Each number is 128 + 32 x the weight over its row's rms, rounded and kept within 0 to 255. Layers, rows and columns count from 0. Numbers have three digits each. The size before them is the row's rms in percent of the matrix's.

# layer 9 MLP down (transposed), 1024x256, rms 0.0666, rows 447-501, columns 128-255
096:098147095169104131147136182201080076152124134083159141127179202166104135091091101131102125102147147117123117126115116132087119065186127122137123129182101134141193083173079101118125194115066135082112066099131129086092165156164169168117170119113120185140120167137104091128105149077156118143122147136109178124133121156147134122178112064155175114141132151112109116118183172108153120141109
093:138098138172109162125121134076166134142127154106187174127158109105150153116113119064162094076107114070181154089202158098120122139110144137126181150089115103154084162093117057172138151089137090114247083117147111098132160109128109145130162130090141174121151123158130126135144205071120146117137132111141137092138147146202077149153113095073161121165106049148150158112131133118164101166116
098:137068136162109148155084112086096110127074188043188138103120093138102148155168157138137154111118127094143153152159102123113127094134071145137124104042124083164066112128177099110113137087135139108125085108063158176144099145106094146103157094119106162071079127150100124133185149051105113168170101073148121142119122139161081132140148092113131137141153044125059138124117169155160148162109
108:098140106134136139108183101135097101162134125160174112091110117154131080093089117130142074129080144140075112142156144067124112122141141156100123133112195155147144168131155075093134179101164143160133102100098132119118171164182129112160087126163043117125100177133106122104081124139172122150134202154143187123127171125081125107086120117148144118144127169106133146116093139103190138088182
102:118156097137104087173147137115140148140135208089100192108118190095160101103129159120107121182149163134113155127107163153157185119118136179154088181158170078109128173166087075127144099091064122128182164076140173093090151176115138108168128134055067100112159101100156048109134147143080086103163172127133151086132136182139162117136104189147092106118133124143158162082179129160126217163105
099:154110036127078127176130101100197144110150130096073136100183141168154146149114117073138140180109079085124116108174065133147167132098098115148232099128111105130134133112103116096186166120134145125124116105121158174123167179138138148130121140100089137205149119127144110084143161157104102088137092188127096113161055122142138089139175170117121114117188125155175136135060139175143151174130
108:112167129193134109153063149148130049098122055086135149124139147125070150107153102078115122096150089100101100135195165124160160096185091166172151181122102170177040170147125106159092195086134064146191104142095119148110132130105144129141111160130085101141145122137157088119148088076145098188102102095097099110155148198086082137119175116120148156175174102101156102126127110138143139170166
096:126117116118104144164138066119081175087128131105159128144153207123089175139115137137119121133112115119123101126108115143045100187065191157106179133069151147166039151104112094134141154122096149155108144142080131076087119125170127157112026150145119167076164149139036128115071147139188080154121151171156097166126140141099105098120108065163143114112097191179162155130158173114131180116175
101:074121084151085101118071157100070076149093095102141150114194128092107109076116073175167118085190133130138122113166055160144197106130106123187178158151110169078093183125109197122156124016121132101153114129148130170129101203164076131143106158133108115147183090105119092105093210071123135120171145159154145120125094113138110084108141073105136122085138141140126131162117105124099147151112
103:130123123103137070145165132146159186109149097150190136118161110164095086094139122135172129072124147091088118074179168115123069135105226056166128073117107083100128125100091104151162120131111093099122055113145138102139156190109135146133149125081145161133120124131189212097154130122129162142118118106190088116115161105206131140126124186100098129164149170104133076142118088132112097100131
093:148129114168124141111128061122142133056127174112181151128114151074142140160107134134122108111123136151219130144148166165162141105143119165143111147195104155080173146155153128126152077123159049110164121155065092120171149141140110121132093107123190143101153087125097087106172087159162193026145095194064133137116127095114113153022133095091101070137122101120115111147099113110158152124156
095:128123151134098138193136157126113155137130122101082166147172102154157112104123093167114163144091100153132139141076128134098124082124090164143139124130095106171220103108115138164086100125125056125213171116160139091105083154089076188213123092157138204148165206119106124099121091117135150089148113114159154111055137083088149096127097167126126079154159151117152161089136087142152149112151
102:171095139099138161086104078139150136118095192148155154151168141086133147132129133137147111133185119065164103120092059156109100162167141150166093115135133100160136136147174181129114151133124122130182141089151107092098078153117129117091106150125119160071094125127137076143137181172124131077146078156121158189076207136122138174103103156127149116139127132137159104155086157131129068117176
107:147087117132106113193107102140144083127093141165101115101162196108127119054119113136118105138106082152122066167160104155132113096096152107145102122132094176125177103149112125176198106140173144104143110086164074119086119215114115125118174113102117154086131095135107141115130148117116124085094080118128135098074118134123133120115110069180155098150144120145167161144152118128141142084134
103:160124091147111129121106170127099139152138129120167154123141060144161162106100175086179155134134088117095148063113099137150166095172136159136119105122106139159116171136108101129159103100121147137197145156112128065122119169142087121107101085138099143136149189186106171104144146115089173144090105148136126132194096096137088134073170111094125137167143123122152068122148082169142112158052
088:151102096168115091093146122169123100114124175060108112137179079061073210072120113126155166061088097158152123067095128094161132113118180074112209112171125148138125156185112144145099101091129126143090115143131178111159187150146076047128125162131130186105162138125155139074121067071085136084170110188138098077139118082109096113149141109118141148161131109122138099089157126145138159125138
097:113167107138145089121068124129149039156081177081123115154122147156145132112129131095122069130142157102150065100113104093093115113082123149203111146134180084113174164175084140205132120106171095108115142127096115161140168120083074129092132099106117110125140097111075139153109143116123137165144138183121150080134127161133147125126140061083129144137147160120133150147145076061110159150155
104:220124062124122164153115151143080146135136141088142080148135138133091194127091164151120175127106135132149114134110121166144083161139088067154126074156123103132167093138169102113156137153061177154103149141146089144148071142098118121111085108072114060100150090156118145108109234055150113106156149118151181147087160116159121057074143155144100088091107161164183099107091087141176101119154
115:114097159092129104123113117176083136088107124137168135164063181148147155114112189097115135094160088142122098145113106094176089116174115132108110123140144058191155097097176166156148129166161114121180099067150169116202164164081157126085059139200144215205170119188154068123155107158068135095108107130158151177132138116158188128145165103151173091127138098127135144126078072096128126102134
093:137109097057098129145113116169136152089132123110086106107089138114178121175089112112140133093130118155127126165115111098050135145090151211111180083107138094151128110119106110141150103102154099149060173101137096101125126116080098087109213182126136063149147092118092110095142165118094059135108110142181109118188143193114084096152181178141144115173129157104134131114153150123145082127121
095:151175124094173101169115126139086099092059084136143141141154176170116181154145130105103078151088143129133091151081065090090129118162105134128100117140154189139087153114145037111151123113117121126075137166140153054076137145105125154130127162150139197134114121159102109124108169106170141111168163117119152121068171125176108117103086078116158101083120103138090105114132129105114184166160
107:125112152143125173194133140155113151114139087145162131120101088154148170107180140148128124079131132187139135133137120106146077171128096164112107148113097148134149161120221164144159105129134168124126159116103130143078124146184101113112106105068163070068132126168116181140138113116163156183136126136118072125140163126177158162064163102101083158084086126187117155117159174088138168138169
100:130093155100153102120180116130129102102171103109112171158158144086169112218132102131122163145063165108150127117126087074139104112175076019090132104124120152137125158151155138119093113101113113208105128125071071150136105012139144065133142131127113145100138132168150135072200039102123191169126092115120097144126112126139091138107122117138124135111158133124144187160125126196137100094141
102:140147063103157114160082077101114135093105110167089125169139118147157106133120105125180101156153142137156092180132131088141108158094137117092139213120141159148077132159109111199160130120158095109137055156076136089155113143098155147099158140074096118060186139108160088159074154132104130198166141096176190076090152166103157167183139163115084116126196197103097078128100163088051126133127
090:127100147080125124147080177161114151132117140129109187143191157111132160117123155087100174156159162132100165091150122140064151201176109083137152084168151155135154139131108141092127106071098059113103170145112110158128148154086099131101115137132106107133166147113093127086122086092183130131120121188122095179159174065141145097080124155157142095097124145130142093077128135171129130097145
104:138118149096149115106128152157154144163130094147174145110163132056133145073142103126145062163106121126126146142056119122149111118123128095094112095143107077109154153115145104179128086076142100106132173082144176123105119161164140105130131179107135129148117103207105154123101114155109152091098155153146172144096128067071131204096135119099150112172120128091066137141122118119186112179155
107:107096109101074152151124155079174097147112098168137144122197099119117136158170164131139185135132039134105154119165108143118124115113094075117123136123128153127149098090150143141144079141160116103124123137156139128097141088152118134181144122162145113086157172176148134160177048119145149128118133133150101111116133118134123134132118182088203158129101109154114190139107130202179152120083
095:139138079114141132139115072119191147126085129137126134132110113122110146116125115125178120135097064130121124123089103117106086082106129138138087042104175135189142171151127106185115158139191168153114161137176198170097098173118121114099167101153166092049046101097116045114128148117167156176092135154199153095152140148171161124034129129127138135158102118116123140165140134103134179122107
099:096154117067165134167159111167175093203120173090134139101100141120146101168138144106054170176103163140159079129068170210098135124072136137096084179154090129149106132174081116079113149120103138129194120155128082104141131151105128128162096132098146148147231120162136124084116126131185111105159109107126112132140099171088124147154074156144179121166105151127104159107147131152069090104124
106:121147169111137123106075110088150132067115133087180087145064085177106129198120172155154076090087128121097122147133155062090076084156144146195129102085115147146114055192106130118091131182146133137134115101097073136111112107103171120138081093099111064151099138164121117132148105080140148110143111104098176138142229119144164204142129182085162164141076115164117119084134097081184114111139
094:142143156142124079150146116120106091063171144124116108122068175125090158105139165178107104142155109115115166110104170152156143163096131176155118113136189152018163180066091131138090080112160098183132140145101184158079179137161182105104108124080116127165108069102137141144104174123117069192086147183121142109149107063141173070152132131149157110104140101089194170127137137103093156160118
097:133172097148115159135114129133131133080174189093131115088136138093143171163112091105092122102156160202178125128161153180132150124093108124193154121097104126169109108151139094117122088143187104150097169105142152065194127071114160181120111115118141135123145121056111076151128120087180112127082148158158147139103057157083108159174127090095146065128159166106178035185087184102117119131141
108:138166134050184121102073221187079090118125154104153144153131145160135182128095051103151199094045147089069152136125060143139160153104109139100120109060129107122171182098134162156125123089115131175174103170140154140105122113168106148160039166117144122139089108120163058148078081170092114115135139147112188119138089093150109176134132060084158133168138105201186094164110154160060067172124
096:171129092066087068106182076127107102181117183144177109126156147122046125128148122117115144185125101134119125145083117161160107115116116129147144163168127143126129096168084129136142144125101113108098086136133113162176107131078130117140119099219127087067095191091121120142160209120113164166161200188121175086087142117103150096145111111160159108125158128150162134149071109140126132158122
091:105148079091202093143192097179129106058121166124117087095109189102137092174121086198127095093133144131138079177178111153131115152136156112101085136197135108128039127111058127114064074093131110171125123142137112143158103112172072136081180103109100170110232135114081109151141109122142121096164119146117129130097125124140142122199148073148134130173156175147160137107122115140161181116153
095:121103117103103074155141146105176110178117137105176157125069097077191146130142120155143139158113163108095114124147140126133198140165068112145118079114103137139153150106104104205160034100154117081137135086122121127145195144132115131161152139088171103187142102134065057173091076113141176099138088094067172128146096151119108110082066161109112142106102139152097105057080089182118172146123
098:135105193126090136199107125149062127123160150136119099132109147099159151114156116182140147111098123101125149089129135108134060162117121127156148138059068117142182096102133179193147082148199169068122151102120082088174164113160103078176093156097180104155089153099128092142149058127090155145079156113127117128151145107135139125116129165155149158105150094113156109123130134166131200173154
092:150102126105200081136112116136127135122170178110121142158155177118140147172177150099116102127119134183083148223167080167133144138090128062152157169094174148107123132082149113177112073125114124137152079118140117118126101164096101128134086139140094115108180068189149108092124092128132095184144144190093088136112162136140124122119161115149130158115095150161119126144146117160077133172150
112:174078120156115127115135118176109127164099092141133129180096133161180148069146087149115120127146133154166122142143156107129107157128078071107104168137094187122085083116071154131184116159148168173089164090123111082085149107112110140174202102135113139159130125159130099153183046127115104092145093111096133141114164153158134107138130088098195158174177064120081155118112105152163090150128
088:126148167138129141106134126107130100098092112082158084100175171061194124158117166132154167146151143119102128134161140031151193152152144101187141088126115142134115140109087158203128130098158165133084133088051160067131095083128081133112135172094170153119182117152099105137123073129078117134119149101199134150155131135180137116107162113155059109161093135137103093118131095131174102187150
108:142083166213172102105136108174107136110120084134129128135112188117087192135090168125123088137170114156102151178182126130072106123126176122173125138119162144142099165123145164092105126054066127132136198152098124149175135145080148119142146136145140144116159104147109130171173135128104127158222166168132173151078095064116134092169160092176137152069180108171148097107150057154167099137152
100:090121145068122235147064119110117140108149083122155067114125132131154160119095099133106184135099084104117110144210204110117173176235206099167080154113082108125144148082171111204107114133127124093153085142138143141099117132090148128127144167108167111125108128121087164121146134150106193162089125124139083100157102159152093200074128126169108136103122128113146148117098166147139152114149
094:135077086137086109202120136181151158124078161104138091094170105126140096114110146122115113160147157105126133116097119147108105101071082145117129156105111134169080205140112161144165097074148146128155096122186114170109150169060113112137136120094160164133135163159130056080128133141153132100200139163080073079065149170143089119141098091150156129089080159150183149120159142093187155085061
103:089151149136110100153122121201092160104116117131152120099205164156139105109191140147142161083114150142072134145139135150102072159126190097154137106107120147134144158101169158122117091079152075078140147091104172101110060152112132161119145109099114104072119108139114114116123064121142117149110096130204166133162099106139130070150143154096135141121163084177083093126102127160100077118076
109:117098092131153115147132108124121146152155116109144108050117158039100117132167170099106118110097098030091124153177105112138149118130105149122142120129133157170125193081131082162129131081113123103100166141156124123145126143129132088116124107146153143094113139032141116034128139131141127102175129100176107076141114136110098095089103162146103076189075100201248140127168220094137156136120
103:119155127132090135062121159137124130092130158147140122117165161142124108174152080133066079086118132097138163110178110118111106137133106140165129066166136111157021147120139117143209142141193128081087110068171073081155139115155120158087130095151118080133123122149184093104150157111077133111126228131104164148126153091121082192107151111102126125130090174142141166122122143109171213127161
092:116134097181155127173109134182112107111176134150132147132059143123075098138095137169144129100146111101165134177185104147126146084072102143163110112130111155076100148111182114148140111144130050109170092126154137146087182081132114123109104077086142092106106119065159112089135110150107108159143039133171126181164051186127140156115174061067096145104200148160139142146112121206145084153128
097:060189110144130093131212184122080142104112143167132170141065128126102184089171063144136110088142136127177118109103101138140054131118074120093099128145077147102121105129115096106173225143154097091169138184141141131126122157145128149116120113105101130089112105134138174172096146129117125101110129124108114151069076075147093151112127057124203144143142128187148144089129214065153149136155
098:166107125134098120152116105099127136158080117142191079125069128100102081141084132122135110172090102086096070106151082138118112108180162168166140068081169115131091100113212095179098178154141087093103105122110127127157078138175123117152148060146076115134135105113110171089066174134100165124149147098114087116201098089123103131072075138174150099078084071115117129147127126109162142127173
114:138076150078122143119054134168159096098071172146098163133132102095142144148144166116058148106114136078150137087133150082138039206163162082120167144047144077116135054119138120150121122150141173117088114116095148092140099152122110097111073125220102064068111167136089180117119045134126155158131117143118158190064087112158090113146139166101125137122181161124163147176130133164159133175068
099:083099151144137073141139149129068106127081148135136109150142151150156172134112091132130149063136112127074084120141110117157190125137085097107113107126129109133171124119127113160055115158118117144100115100088108092113156102152116142104195137129074110191154128093157053110170128102164155088061138176110107115190148150067152117173170126144134134081123175101135067113094152141160097121096
094:141155150150130191195096104192103149160108109148147117142123131123148103136128186091064111122096134131149159107146196093093149105120182155101113150186163111112145165093133086147173125061175124147105135141149166121110048028134138139095123144092199160116085116175122130196115136120177109140123132054170113143146169118156155141115139174100136120158177122198129073169134221119150116151162
101:096139120197109073066096119129110090120146133104127140204122127165116093137136107049131119159173129099106137094128143149089106130127093172130141166135158164115100137128145177160087148123076114080122098106147141132116158110135136105070129161076152112108126106169149104148150050171108086162126218060122094105110108146153152113166165164179105112156180180150124186136118159050110129156183
088:120133157145095085109188113034073117140077149106144158121152144125189051156130151064133161163081082147164120084127169150134106114140165054058137157060093106084101110122105125122144149084204174146142106101094092126147116149160121085172147109165095113119155130093112144101115095079165121146108147198108108124182151141182099119079163126125084165186140152121109152106179099185075091108137
088:185110114207124089078186134167151071114116184169133130111149155152162077123087103103130144055114107127173154159147073186179124091148083111135081125151130139107152069144107130107170114114137121113159147109123138064078110151093143112142086101127124140019150123126106112093141104068098150124135103186118156132158116137118091189157167095144109104104072117124137169149111097060157133130169
# layer 9 MLP up, 1024x256, rms 0.0704, rows 448-501, columns 128-255
088:134184118116128145087130123215117147128180106111123070150045151167123110084149133158120164100179155066121074121091119109127156176089039123170106096150103107112151148134106152065075116168092125138077178171106150153119125184066157109106125147108137101096136092126171134128154153075100173171146132169121119166146134116141155125104179154125134180094073191091108158181159113136078140035147
100:135072152154104169153151125187174108120088086113122156103123181154103172118083129194133127129147145168170154080131124075165110098162142149168171128097079125088127061142130132165152123164114132140201102145181133158139134101105125134138146110177127071096157182056157068109112148137141108147161106157122116136149068144129113162191139149125123175117134170120121108149159130107060108125075
106:120082156144118161085080127138146102109139142138071112156102119130134103138079098147092188148166145101159148108113149095144119138086067137102096102172159097120146152154069088110118152127130130109135128126182201150112110125100116137169065144162144078077176142184135157106091095234112120201136063133210150138168134132109187106128107084114067158090117158145151068170142208117085156166121
102:148095168137165205114174093147105144112125091194140123129087128145148072179146036160130076133104113074119070105147109076083139133134162170155141107159120086126080130176167110131109128140127068141148103171150073174125078055128102130057144047158147111114106146161121124150129100135134141136123132121101131138067068131110173099190111161109134135140183122074102107159182168131169105113092
099:111129142127120139104111120166075138121132087158183165128164147113136112144099167140139093120138198094132154084134121142118127086172141104111165095073180144081127130132123110143081112086166160120046175088112061176071125085145138087151132085091099098067146074140143128163116138138128144215134123142109079108152132106173134162169155141083077165120107119187069165168178132088140152162091
107:159180129148119147034090109106133132130166136111129162090107163113198111131117114166141151167105102145137108087082095098085144151112141110159121197096133145199126125101083120127101112175092182149045156087111113130107078114127166119148216094099117153163058132199170148148147120148070143170104083195121179140140072133155001156139125109134097132122113125142125144146133167132096128189128
094:097167120148075157129149121157107156122152086164093122146100112121113141108128090175172123152097130168091156076169097107163160084122162134122108169138148139144103128093118132153123150136122157108133127157134156144146091121153120125128145089104112084211164127118128152138140122156122078116143094084134107143110101153160116169122189127122149090105135139111153123146111084000114154171148
099:174097127116107105154107125138150176194190158105116164110125127113164142114149126115187111142087157096082101172071189137064130162168144150172097121142165124143156038147085100135096086159129171125072197107134141075118126096110152062144118093102127113195112120159130146108097122125016160149083111119118096155082119180121093181150179129087079137100096092119109130113140149110124125096073
101:141185138122135092123158151144060123146163149086086110085182129129172080143103094110136162112143141072150137107136169077141165119130130151087148136156156128084188093166130127132093091156049133138047124120103131152111162093155095136148119146101164130141051125137088119138119126145084125114109080117136142177099136147120134114155201141179193086094094109148173142214133155165126137146102
089:127110162095136146119148152142159176189167102180129147092105105117127128115103124117118101138146122141099183111103091114096098190109106137099131092124121131174108139136137106103110088125053155142133074104170108130179142095119108102143140077143131124184144167127110161131123137130201063195096116049119144089145117106164100137194103157167144125103139132160135107141156147159070138158049
106:136148175123154120126202141096143133137169074139100141134138090095177106138147144130091089168099082124120126131115132072081175110120074168071133183132148153145165100061085049138113102213133135121132138130119084116125124128166111151156112032091134109138135190037118118136146114165115085159118120110113134114146074113147150133141072166162129120127148144158077102105176100120122120148094
104:170152180113092124074144107114166158174193119077146100113122143117107170134122122101175116101101112145154168113097139155129093160136109137142164182178163138125080119066111150166152091175138099166136118057128159167106130154111120093155107175137181140155078115131122196157090085097077113149113161144124106148117123146126110152139161102132060170166105054110114096051170140126138095195115
106:130141211137101107107091130151104128171110127130101144097097130141149056126139140130144145136157076120148162076126168087104151157119189111146125103098172048152139136083144166131140111019106156182101099129190093168136109090116111169090169085132094131134114117193175154164144088092130120118084101185082175142182139126191126133123156180177125118112128109125114097177131152133142078074131
102:131120172157139171058097126178160108161135129101108102103097153132163108114079119155128176145107088091099107126130199085148122093121123134095079136177087192118073134105136101121097115081084121143142085202177103109071139155141168143176099145173167150111140102055121112176088128158139131149115063084132155211142132162199131146127184072135174102092087153159088087118155150126136107145132
089:085143167130099177069129096116136135159107086150165121136080167143057059072117164165151089135133133106089136134143141068122146139076187181212126152121177116135102122150111143147120089133117124152186090170170112174166066093106163133166073100155097102113124181036165156186139151133110134167157106116149103153148116153093101169154206142113085166126172157135065081088120151107093092147131
099:121120180123148099182186131159165130145110065134172112099132158123099197161092123143091122106138114111101131140179085095155178132145101095104103106091180127140138134117139081140061109147082103140077171152129112128098130084074165166161106093133101135144154099133143163122146103109127114111146081057102122144139107157173123174155130135114089121090092103154093172121147139139166161127123
100:125176093167144059102113112135135099156116128141175101122139187134108150170098092162160084167112153103161103141139081162169152069137121204156037141142091124108143132156076138152114116134159148082129137142066143147096164139133118159158135179088143156166124122100109123113143096139090093128088078122165141154101119208091118184187107066190110175109102099173157144194165142083136115145090
112:132151116118108116135128144148104107143116092159134174095074140137151093100106093120153088120097088147136091141073129100146118084157145099149122141186138073114172114129164091170112153091133083127119102088114135094157183100141091152090202141186155126093221108174166148111109116130136114106032124114178190163110059184164104118160112094142120201147107082160135124134170154116137114122111
091:154122126128113130101150184142143060175123129144113170129103118092096107154139113194110113138129168093157121119097100148085192182172166122169077224140157133097160068172118121152154087110170075118184147170107124105165108142122162192129027100107140140161106082122154132123108114152066113081123088129126079185103158167123175130157133095067114149182091115152084120138133130124141108203149
098:089072097171086154126143082117138186128113104143073110074092092109106111079123157124117109128169171188174177106173158117172207102153192162126127142106120099148183118073181115091153162154083095183077120150083133123126131124105138166095118136107122088096133125154155077184124118089146197131100111158129122159121160196171122128133129128149083183148153128159102160106102131108138066108084
110:088120211160101184046106108122084102137125116094132075160062132145069075119135133135106117148145172062132105091156125152152142135044136146171134116171128183204155152096106183144145127126110093186124175134129159128142143093127124148134109149168159079145141084119121117171065110131138149144192074144132093144170159127157132138165160072110144126146099073122048065129174137151098116183140
094:147093107091118111096083183089113071205072098117055136065097190111163139137130099096155126140171092126165127126079154139098131203081142142089128124125158177119140156166141165113128097153163188140116167167159112147140130115083115164140183147153096148108092144095126086166115089084098087095074115174125107141084125121079082168123100099130118146200103142144134122158141098121093116123162
101:156129134138152102099086142155154120109129118169082210059107111146087109160101122154104131192155093088105116130094131162104176110167114139181154038117137101120127138128115125071123144084103157165112110159118077175115125126096146147147129155166106155177109150187098191121111109114123113121121107118146120152140171156141108154198183146109082131146096095075146113130151094128179096089121
087:157167101097112093125145125092153152147127076069138179115139144154081027084141138115147098106130092129138141113182162140165122076133149140171118178100141132053102131094153131163119104127164145163108117170126135143107142100101181137178109128064155157139109160108202142067116127128079105128145157106130197107166116126155095128217165148136087153160092121138112127149127122122149132121167
106:109127134162055156129132153146157148176099124100106126110124177137115073146080148193125062102145125149171123072166189123143074142133139158178128127160182082134093145128173073119068079128172129156080127139087144137124082125179116170123147143139160124135163126115113157171190116147118082112169132150135080138129117085142118162160198134130079143162110181121089142138131132126092140046078
112:113130167187147096089096166095155148141180046211116145132152160139126134098139162208171130168130114097119058115142116113102137120109145170112133139123143094106163092056159120066090120134134143183081193156087142176085105095124162170114132118079160106155097165104133073180091118145114137174100137100130168136145116116178096135113097154156083175150106096063117092158172095095108116079084
100:095134163173175178157104175146167087147186140100116192119142139166090097098078172113131111153117106124156145122059154115132191160141122179111128105204189108126175135132153125154110111126164169154127113109142082186096063125148098127193090117106122178160102139083159148073164116197062097147131117124145105177117153132094135105136115119081194152152124080100130143166111162100101063125084
102:106166103160128069113137152134097103123153085169138126071115129119098101172113125164159142144195109116140094147122130107121140137169153163133056187107096157112206117117139123158134104180111142140146102140144103119131100169110146109184092138115119192171130153126180177162129120191102105143085132139103138126115072159168092124084107124133100131063131187095157122143178131142110110166132
109:113142166104029068102180137183157173073173114210110155140157136107138131198157140154141152156114097105146107093088117103150160095131169139103065150141129072117164141161107123091152129119175135148104103054063106125145145137086092158144100095150100154157170206135091153112102100102101123128053127089111115086105028170158110105153104135129131136133089081118089089076198129147099109161108
098:132101124160156144123111158168158174171114102130121178080145106163112093136109129166117088096161146115140156092105109108106185164122173098071112176087096103140148031146127150178163188145094091137128149033150082121162114164138154174179141171137102145049138152163119126095117102092157137120106095083122145095093152199190116137122182127133123109098116121154102075094113098128123155087088
094:094081137141130119168180136164100130174150050121054155071138119192094094111113161119127143113129162135132158103145165050099134137190107127149114121133129107145194130125123149168167122113038152103144135144136164176123092120152085081116111116146076138156135084126170162117161132131152153185119081118118141127155132201183045117102167142208098154194141124140134183160151107183076089109117
107:117113165118136107134218103143125164192132092147151124129125170153185089150072147115133125121155127146184151098123106114064120177186122110144130102116112164083131127175132134182127127121129121130144149133119129140155137128104111077112174107150161088057193212173099156103190114175142129167144081146150142171128137166086160113197149107128139099100063144129155109132072142120159153108091
100:105089126125164097111102165135130106146119116166088092081082126148166153152126156107155127160174133064124133137080106100102112092173170137135075198131111092157128159163078139158094164131147141124111123126124100159128102150145063125160103152065146137115135165117177136210083119056170103191077098142168153104201152172171112119115112115140133147102144116178088172120170097125093140098098
090:089033139143075124158133162108155173149119063104114154100177057152081170056108209113124132135147126123158179080069140116111148127085139153146108125080135154135171119162130123212162146156123122103109136070182159164171142151088077134191126125170152137138105123167135161143108132102136172097071105112129118106147132183114084090120087125129159125083110078217159097080121172127129101098129
096:056135135120110150130139096134153154138110102126153102111137096146092081149139127137159122112145126135134071153162061102118147089217091109141106129142108147141106102174135142131108116137073147193100098150190133128159092098167143099135134079152117069132108171171192122084137129162151087197104117123145093141127124190155087176151119145093111169130117144113103086156162146136140134125097
102:130158181126161108157161103098090094127184109125194168129108133131161119155192148128119097127180093035142088084082167116155135145132103109125109102077137048088139121095085101160208129142105193169121191133143149160137177129123139106120069078132161091091134120105096126137124103122132128181159131105114112126181100098098209141142075177171132122158074081130098137144166137116044106138109
098:070189107141114094075141163093104098152180088146113121077091150138165118150040151175131117136157115122110091095175096152102176077079094113130069085128132123095145128146146144133169099141106168187134148167157122184144137112137142136138123128176155136095103051109127102138151135115131112118062144146115198102137111124192126150175110045096104198137095122151152155238124146118138068097098
104:129099132100128103099090102154091097150120107140121170144163140172123069126134126082071099171129161135080175136116160102128123113088077125113000072176111087062148122137179117143124115140150195107120139153118087092096114104126081070128158157096128116128160196120144176191128082079079117158141153076198137138146131162154110138131105098101170106168115124121131137124200151092109082132110
090:016110107107085161163096134130148155204130071087125161134123073184138134098076111144151122118152137098161109141113086131085172124106155190112108132108128137143121160123140074110165090088180167123122113133140118156200114131080086151075165078098082072148113096147181205125157152134110086117099100163141095151096125134130153122154095182128147123150111118177093096111159168113112140107124
107:078142133093145106153128131109075198175138135087137148100092110108110128144158115168151124182123169142114114130120142161111166082104139180152129144120096121159119181085109135137026051148127176132115121111159153149106108120112115113178096128057149141121149111097111130145139104141079122078112090151177157141159129185144152104124134219116084197090119145161088119190133095093093088163137
102:097119113149136227069128114167109082254073095180102161133168125152062070093081171114120115170152147141129093054102082109090090161116154093153105146145165113126165065140132110160134099112130091146100183075187159130104145136139079123100131168109172109123125087139142142190116127162096085052109122139123167106162089108135110155155117117100081147159146131160092114140178147161171094133128
098:137167154141117149136149149091116122153137100146110147090107113134171128153114082158159159122153071118101162097110145128135116199130160091093118194171130152114152065126085081158120140126060128138070151136121108106138163115106043133098099101136098129161167082135174162122060144143069152113037124087134166109158076150104121138090168106124122101088109127197064114106161105137151096143155
102:202131146099166141067140154081139181095168128115136082085101148102134125132140132087179082117140092108175111117103142120124104079137135100112140146171104144062187127174105109084111115142178182100096087116091113074111160161112168061102087110127161103176090175132112194129164102137084133135118100101096169199088075156126167140164119179135162132099097108124141129170144113084201134183095
105:105119127133154165094128137181176109127105149094108120134147152120136085100104163101127202116159160163166111122041138123088188155093177149135111118096087168131126125152121121167110077163114121137174074117096044132152124152085160138129068118164122133151109080103082109144141094134099118112089113163120128188140123128089126146157138120128114141043130150114039130123165041171135100150119
104:121158099161176127137175069143122129134088125102094072077083083084143143106118129102161175110147153112094115129126185066134182167132141097090110131106116056107102104169135163134054140100079096152103150052136115148111132130148154123112110056185179167105146068130124098181112109169140118160154120113169116170095148183134172143152134148092120136133079123119103152121153124164127058100091
092:124109217151133150113122137163111129158131162096119161110177158151144148181132091112131087151139100158084176072117122161129112171137182178118109090110112113144186128146106160107115144169139185137168154142190131180117102133085160155169172107088108135089097110148143144187144101104129167113113110164183156091136144083182072108169142115168100081163093064109090098123172109081128151103076
099:170140133157104180131075161147151108151133143132087067086086143161091123061143165110144146117164118102131060149125115092061218168127118181161128101101087143147086143131129145047076087122145080181083126100162068134119112085119136123175143152140144144107144113171139127093158099162138075154110107154158113146137123111160163138164182117122085124134076136149125105168118116139152140093114
100:093123108139123138129085177133122137128135181200062110092091065145075166138146133197111178164161136116143157114059132150155143155107158109086110089119113124142190131104145143133085081104113140090107091128141103124178114147096146069136174092177154084129125136126091134142141111120097105138097101136146227126148145144118149123194102121172065178079095082156155132092161113115174129164131
110:136121103142122150129108110117130122171092097097131107101114130130137115129106150149131116139132137121181177102144151153087110166186153095099134135137073086169160069132111098112173103139142087221138107111150129138083099114129079119126090126176176151139125085140145199129189102176099182146085076077091190143081080131145177125119133158105185165097130110221143120133100147178111095106115
099:165146136144096129083141087136140127127133092145137091127167138091150111152103084109113128120090125115173108130062153050087139131130144150140077127115130086086184156145096144159077165140104182055130183102098117180114144080140083122173160123134147122127112166127137223141088131179086071156146084138126138171132103191198112109156155096171155147132150096200130103209168158093101051079117
090:132118153125102107084128124076150153183206126123114129153116132125122111119071145152179118113193119118173088099117113093124122130093100128165099140107129131136114097142122097130077139162113152147100112118108156123138181162064097119158136102137096102174187138125134125073100116118074103077088138184120175122079150159092102151111100041115141173076043115078084144089186051131101142167108
103:081076156105116154081142155118110153152094111177128114151127100092157173142135073171162079087162067130166143146153173134130157150055147140129080126140064090101144134117085177118139100153164114127125149126112125142177166183106077082117108115138127142128124111082143132147104092146121099105170093137085077071128147178102121138149132177143126083106097099118157136139130213114080184076137
089:141048127134137118135061161212182128153130141130122114133091173183158154084078128160144110125178144125133111137095106142072173109113125176172083123156160118167119136103142108129108108135074126171117111113163122176138085153126142202088104116101178181159101108144128136115118136092064083142121104065128150148087131086111128123171142088153171142062100129100132089123130163111167143133112
100:106134172116167169190090106117101159120133088107119167160122119096109169164169156157123128225099098141097101074082171047127136140103129137131122163124072121133147160138124133115068122121087158140091112150132095189175137066156139170113176127158133108221160135144147151170164124211104111122161141081147134132123136114155153104119114179110157087133167127132160106099162138171107141162104